config.yaml
n_layer: 15
d_model: 256
n_head: 2
n_kv_head: 2
head_dim: 128
d_mlp: 1024
vocab_size: 8192
activation: "squared_relu"
norm: "rmsnorm"
norm_place: "pre"
norm_eps: 1e-06
positions: "rope"
rope_base: 24700.0
rope_fraction: 1.0
qk_norm: false
attn_scale: 0.0884
bias: "none"
tie_embeddings: true
parallel_block: false
extras: ["local attention windows", "paired heads", "shifted keys", "gated attention", "value embeddings", "hashed n-gram embeddings", "a smear gate", "learned residual scales", "capped logits"]
init: "orth"
init_std_qkv: 0.031
init_std_o: 0.0385
init_std_up: 0.0444
init_std_down: 0.0444
optimizer: "muon_hyperball"
lr: 0.00747
beta1: 0.95
weight_decay: 0.0
lr_head: 0.01
grad_clip: 0.5
warmup_steps: 200
schedule: "wsd"
decay_fraction: 1.0
decay_shape: "linear"
final_lr_fraction: 0.05
batch_tokens: [65536, 131072, 196608]
seq_len: 512
doc_mask: true
train_tokens: 751400000
steps: 6334
dataset: "wikipedia_en"
Each number is 128 + 24 x the weight over its row's rms, rounded and kept within 0 to 255. Layers, rows and columns count from 0. The size above them is the row's rms in percent of the matrix's.

# layer 2 MLP down (transposed), 1024x256, rms 0.0444, rows 874-898, columns 192-255
size [ 89 116 103 109  85  95 103 120  98 108  70 100  90 120 109  90 115  83 106  42  93  76  97  91 103]
[[168 132  62 116 136 140 144 149 101 141 127  87 105  80 141 119 151 146 139 136 119 148 109 105 113 130 112 107 144  98 171 100  93 129 116 118 158 141 195 168  80  94 153 101 158 157 136 111  95 104 154 108 124 103 126 147 139 129 199 137 138 142 141 104]
 [134 160 140 139 121 151 141  98 103 139 133 124 126 123 129 122 123 159 126 101 124 135 161 112 174 142 109 127 122 102 140 110 163 113 139 112 183 159  97 139 164 121 116 177 106 119 140 174 137 112 126 134 141  75 115 139 173 126 120 145 168 143 177 110]
 [148 159 124 118 120 125 142  99 136 121 158 132  97 106 142 158 157 133 125 123 116 134 168 121 159  96 127  82 146 129 152 129 157 111 146  94 137 133 159 100 108 102 159 139 187 104 129 161 150  92 123 155  84 112 109 123 111 106 108 126 170 148 162 125]
 [131 129 137 138 116  79 106 143 110 146 158 122 142 164 154 141  73 105 110 129 118 142 120 137 146 124 164 124 150 145 156 131 127 150 111 125 132 133 135 116 136 109 121 156 110 127 156 150 128 119 112 120 136 153 104  92 152 165 132 162 118 173 158 108]
 [138  89 142 130 124 123 112 110 117 112 108  95 144 133 153 132 132 100 105 130 137  97 104 134 120 132 133 126 129 114 140 159 119 121 152 142  96  89 118 144 143 131 150 159 118 162 176 107 109 120 108 154 123 175 151 111 155  67  91  68 159 126 157 138]
 [147 128 114 119 153 101 112 146 128 128 145 108  93 162 100 123 120 115 117 151 152 100 140  87 127 128 173 146 125 132 110 155 139 129 120 111 144 124 127  94 123 137 121 142 137 109 140 111 112 115 141 105 153 151 138  72 173 153 173 111 125 156 188 131]
 [152 101 130 133 149 105 113 127 133  83 129 127 119 125 132 151  93 142 111 109 131 119 137 102  86 118 143 122 164 126  92 136 114 117 170  92  98 133 136 158 136 162 127 142 137 150 158 147 129 156 123 127 132 139 107 137 115 120  85 154 115 146 145 121]
 [148 135 101  97 124 114 102 117 139 139 105 129 163 139 101 134  55 123 110 141 143 123 165 172 136 130 153 138 145 143 126 138 151 169 119 120 148 179 130 158 147 144 131 100  97 140 154 136 142 128  76 130 110 132 165 117 122 144 100 151 154 144 137 123]
 [152 117 207 154 162 130 119  94 149  92 124 111  89  79 156 145 106 166 146 158 122 124 133 123 142 128 100 113 146 108  93  99 118 141 143 141  90 102 134 136 134 126 143 102 130 143 136 156 141 133 126 214  99 159 122 161 138 141 156 140 150 119  90 126]
 [146  82  84 140 145 104 161 125 119 107 109 138 116 125 140 122 166 120 147 143 139 194 118 136  84 112 138 105 113 135  99 182 138 101 136 132 107 109 126 141 168  94 190 125 147 112 113 110  96 116 140 117 155 112 127  89 111 113 123 129 115 106 168 120]
 [102 160 121 166 167 133 108 149 162  98 131 178 108 131 136 128 125 106 104 176  92 111 133 150 155 143 121 183 150 120 120  80 119 133 142  79 134 157 108 147 113 108 159 148 134 147  65 193 119 121 157  95 146 128 117  72 176 123 123 144 107 156 133 123]
 [110 130 108 149 122  85 142 122 156 128 145 150 135 156 133 130 167 116 125 150 149 145 174 122 126 114 142 136 106  76 118  97 138 160 159 147 144 112  77 102 134 107 111 100 135 170 149 146  85 102 110 140 143 128 123 112 174 118 113 151  92 127 127 123]
 [174 125 127 108 157 156 129  88 141  70 110 163 138 135 111 163 121  93 122 137  95 135 152 131 105  82 126  73 146 146 110 130 130 132 134 129 124 139 114 132 143 103 159 142 142 124 127 100 132 121 132 115  93 147 147 175 124  97 104 147  83 165 117  95]
 [140 142 124 154 115  96 134 164 127 136  80 112 111 145 110 122 147 130 158  87 124 166 120 153 136 126  56 123 168  94 130 133 204 165  61 138 166 117 106 144 148 116 139 117 107 110 130 119 152 152 101 145  90 141 147 152 146  91 127  94 131 114 129 134]
 [123 122 164 156 119 142 137 125 140 158  94 127  91 154 129 140 145 146 111 191 147 127 137 112 135 135 137 133 112 135 140 125 122 120  97 169 108 144 110 156 112 146  97 103 152 129  91 140 109 156 168 115 110 115 111 138 124 113  98 127  82 119 148 138]
 [125 139 148 169 112 126 120 149  92 147  90 139 121 129 142 128  87 140 113 150 131 138 110 127 105 141 128 120 179 122 134 139 123 163 124 127 102  90 125 128 149  99 133 148 139  95 133 139 138 149 120 136 122 104 121 117 135 105 120 113 122 137 106 112]
 [152  90 138 147 120 142 118 119 103  99 106 125 136 125 142 113 138 136 150 143 144 137 116 138 135 187 135 120 151 127 114 148 143 113 100 112 106 126 116 139 174 102 134 119 146 111 161 147  96 139 108  62 120 104  88 117  80 122 149 143 108  94 131 102]
 [140 126 168 118 130 158 133 121 141 126 159 139 149 105 110 128 111 111 127 127 147 145 110 158 137 120 111 146  80 151 136 154 140  96  98 124 138 134 115 173 128 157 132 126 122  89 108 136 139 131 153 159 164 161 136 101  84 116 118  94 141 122 118 153]
 [102 142 151 111 121 106 111 143 129 100  49 150 127 109 144 140 169 127 130 106 115 166 156 148 116 118  90  85 127 128  97 123 162 134 110 113 195 167 155 143 157 110 119 142  85 137 107 124 109 121 129 155  95 120 114  85 126 139 126 145 128 125 122 138]
 [129 114 111 154 125 123 125 118 153 149 137 110 126 131 147 108 130 111 179 127 128 144 125 124 100 177  69 149  86 151 115 123 195 152 138 147 117 152  65 143 147 124 136 117 135 134 122 140 123 156 170 124 124 130 129 146 136 192 167 125  91 106 180  95]
 [ 64 118 148 142 155 134 133 119 126 148 106 108 138 105 125 113 125 130 157 172 130 156 143 139 143 111 139 149 142 101 192  98 136 128 124 126  81 107 130 130 111 150 127 161 123 117 138 153 110 113 151 111  93 110 129 131 115 146 122 138 162 176 162 131]
 [116 189 115 117  94 113 156  93 136 112 119 114 140 140 130 123 102 130 127  94 162 124 164 138 138 149 132 130 119 154 164 121 146  88 135 166 159 155 142 131 130 135 132 107 151 128 122 157 129 131 118 133  74 131 144 114 125 151 136 139 123  88 144 107]
 [143 107 132 119 123  99 139 149 118 112  77 126 109  55 115 176 127 122 109 114 114 132 124 137 126 111 111 136 174 141  93 114 124 114 158  79 156 103 147 129 115  90 135  99 117 117 163 141 164 136 132 119 123 143 136 101 118 147  82 162 152 127 125 165]
 [130 128  98  98 108 125 111 119 132 110 146 120 105  71 137 142 119 143 143 158 123 135 143 118 133 143 140 173 121  80 150  85 121 130 106 125 140 181 131 120 115 138 145 171 117 120 145 177 114 117 121 129 142 111 142 146 157 150  99 127 157 107 102 104]
 [104  93 146 148 118  98 130 105 102 130 122 163 143  67 126  82 163  72 130 103 139 169 120 159 117 146 154 129 134 122 124 152 157 123 140 112 144 171 143 120 119 138 118 114  90  99  98 125 143 155 129 127  96 181 108 128 107 150 112 115 106  63 172 161]]
# layer 2 MLP up, 1024x256, rms 0.0444, rows 875-898, columns 192-255
size [107 107 110  91  98  98 115  90 109  69 100  96 109 114  99 113  87 102  45  99  76 100 101  99]
[[111 107 168 135 128 111 121 115 128 146 150 129 127 107 155 143 144 117 114 169 127 107 160 111  83 113 141 176  92 160  63 140 144 118 151 122 117 145 131 137  85 109 147 123 171  85 125 143 122 134 145 139 124 130 175 109 129 127 130 118 114 125 103 117]
 [ 89 130 130 124 125 122 132 124 150 132 121 139 133 154 152 105 122 136 153 138 181 138 113 131 135 148 130 138 123 165 140 178 118 123 101 129 123 151 124 145 114 100 145 145 131 142  94 115 168 115 124 158 145 154 120 112 107 144 131 121 121  75 140 146]
 [146 119  96 123 114 134 116 134 143 113 156 107 134 108 141 132 158 137 101 149 143 121 135 149 161 122 187 108 126 126 111 135 122  60 142  90 173 148 126 159  95 107 100 134 126 183 160 111 142 177  89 166 106 105 128 157 143 136 109 119 165 158 138 156]
 [121 131 120 169 144 142 140 135 110 135 153  92 152 116 138 161 138 112 103 111 127 130 133 126  74 130 130 118 154  87 154 116  86 119  91 129 119 108 150 114 104  88  84 163  98 158 114 108 128 104 147 131 135 140 123 120 142  92 100 128  63 146 139 148]
 [140 112 177 142 114 138 161 127  90 146 137 103 122 115 146 116 131 133 168 129 132 153 129 111 155 123 201 108 106  65 135 139 128 165 129 138 170 144 148 158  85 148 106 116 111 149 117 106 124  98  84 156 103 123 108 110  89 154 126  75 112 145 140 164]
 [160  83 101  47 141 127 128 138 112 139 162 132 105 143 130 108 135 148 103 159 142 149 138 150 104 135 150 142 108 121 123 152 105 153 130 144 133 143 121 124 105 110 152 149 178 104 163 147 183 136 112 136 127 115 172 137 101 149  97 148 126 168 131 146]
 [139 129  94 191  75 117  87 136 147 165 124 103 126 143 143 135  94 149 112 140 138 121 141 122 142 142 130 103 135 113  85 126 164 133 134 150 148 101  99 116  78  99  98 171 140 118 143 161 137 127 115 162 108 164 147 149 148 102 151 116 117 143 116 121]
 [133 146 149 122 128 101 128 110 137 133 128 142 121 112 109 115 143 148 155  88  93 159 151 174 124 101 158 111 143 124 114  83 133 160 151 113 102 142 148  80 118 110 109 132 134  75 137 131 130 140 122 149 115 133 148 125 134 195 146 140 115 156 134 144]
 [111 129 129 136  96 124 124 146 160 110 118 180 148 156 130 138 104 101 103 134  96 133 155 136 157 114 100 129 135 122 110 131 115 156 134 105 138 179 140 122  94 106 147 182 152 112 128 130 154  99 130 140 110 107 145 159 131 113 139 106 129  95 118 121]
 [101 151 130 115 149 120 105 118 104 154 104 137  70 140 123 154  91 136 138 126 140 154 107  97 126 155 125 150 112 139 120 151 177 145 163 117 137 124 121 186 111  77 113 115 176 139  99 119  97 117 145 133 120  98 149 106 113 111 100 119 106 113 135 138]
 [137 129 125 111 103  74 119 129 132 121 133 166 124 153 105 139 118 112 115  99 110 145 125 127 103 119 122 118 124 147 119 108 140 126  97  95 131 105 128  88 108 110 122 119 177 106 112 145 121 125 108 164 119 130  56 139  85 177 126 142 102  81 118 150]
 [142  83 121 128  99 140 132 112 106 115 139 147 137 106 128  90 165 171 130 152  89 112 116 119 103 154 130 115 117 139 108 104  76 107 112 140 119 149 131 110  93 136 137 133  91 149 122 154 145  89  94 123 128 123 140 166 132 142 131 149 163 156 156  98]
 [142 135 148 164 100 172 135 175 140 123 106 113 119 154  99 147 102 111 111 149 137 180 158 135 132 147 102 167 146 144  99 120 134 103 102  96 142 112 155 152 124 170 149 104 113 118  70 136 148 165 137 107  67 161  90  96 135 114 170 110  98  90 136 153]
 [144 114 119 139  83 116 168 149 117 102 135 159 125 164 100 129 130 119 126 105 152  91 133 151  95 120 159 188 112 103 147 134 107  90 125 157 143 149 126 123 165  82 137 165  77 130 109 162 144 185  94 118 126 175  93 108 121 142 130 149 128 142 130 134]
 [120 182 134 126 149 126 111 115  99 154 129 144 113 137 147 114 109 138 152 132 112 126 136 108 133 156 106 109 139  82 135 102 144 121 130 105 118 159 134 128 108 118 110 131 156 138 133 144 157 132 135 122 141 151 109 154  67 159 152  85 109 117 139 138]
 [130 100 140 169 109 121 115 153 104 106 128 139 132 150 164 130 162 109 103 103 172 138 139 145 134 163 106 123 126 124  88 140 109 150 145 131 142 113  98 126 132 136 179 124  97 145 134 128 162 128 129 121 112 142 145 149 160 120 137 130 122 157 102 142]
 [130  93 147 102 102  97 130 126 114 160 117 111  87 137  58 132  69 103  98 103 109 112 102 157 179 114 138 123 126 162 121 145 147 121 153 126 116 158 129 105 126 140 139 125 123 134 104 145 145 133 111  90 153 103 107 138  77 168  93 154  99 150 145 137]
 [109 182 142 143 114 138 136  99  65 117 132 133 119 105  98 164 144 152 121 109  99 178 103 140  96 115  83 141  93 128 146 116 138 158  92 150 124  79 174 179 165 121 110 139 128  80 141 138 133 122 173 142 139  95  78 107 125 130 117 152 123 150 141 114]
 [107 116 134 100 102 134 154 130 103 157 134 163 152 156 116 128 145 132 118 147 134 149 127 183 139  97 120 165 107 126 116 118 218 119 133 125 149 108 138 137 112 133 106 125 118 129 122 165 114 140 131 110 137 108 192 136  90 105 130 131 123 203 153 147]
 [141 128 149 146 134 117 121 125 164 120 143 128 101 123 112 141 133  83 151 152 153 103 132 155  92 125  97 127 148 132 150  86 145  87  93 121 128 120 142 127 157 147 139 133 101  72 137 117  91 110 163 127 117 116 142 156 157 151 120 150 148 111 121 149]
 [104 128 148 107 106 117 142 177 148 181 159 119 138 136 147 162 130 143 139 130 159 126 126 144 101 102 121 150 119 139 120 136 133 116 162 110 119  96 161 145 118  78 168 138 128 153 121 117 159 160 133 126 116 120 121  90 132 166 104 146 131 139 134 134]
 [133 100  87  89 135 166 158 128 121 147 157 146 136 139 149 129 118 174 129 109 146 121  81 124 136 172 162 106 125 115 146 131 134 110 138 143 133 132 115 174 107 128 166 152 148 131 155 143 129 116 120 166 126 162 185 160 139 108 134  80 129 190 152  87]
 [116 157 121 156 142 158 156 145 134 131 118 129 122 171 148 101 106 134 155  99 146 153 110  97 133 127 128 157 137  99 111 141 137 103 122 106 130 111 106 124 149 108 121 127 106 142 142 123  92 186 109 129 140 168 142 181 124 139 206 126 131 172 147 153]
 [124 160 101 110  74  87 119 157 159 153 140 176 125 114 130  79 123 118  95 137 144 118 119 143 210  87 169 111 112 146 129 115 100 106 141 111 127 125 161 132 172 116 163 143 124 106 143 117 130 163 145 130 118 158 128 136 123 125 128 149 140 149  58 130]]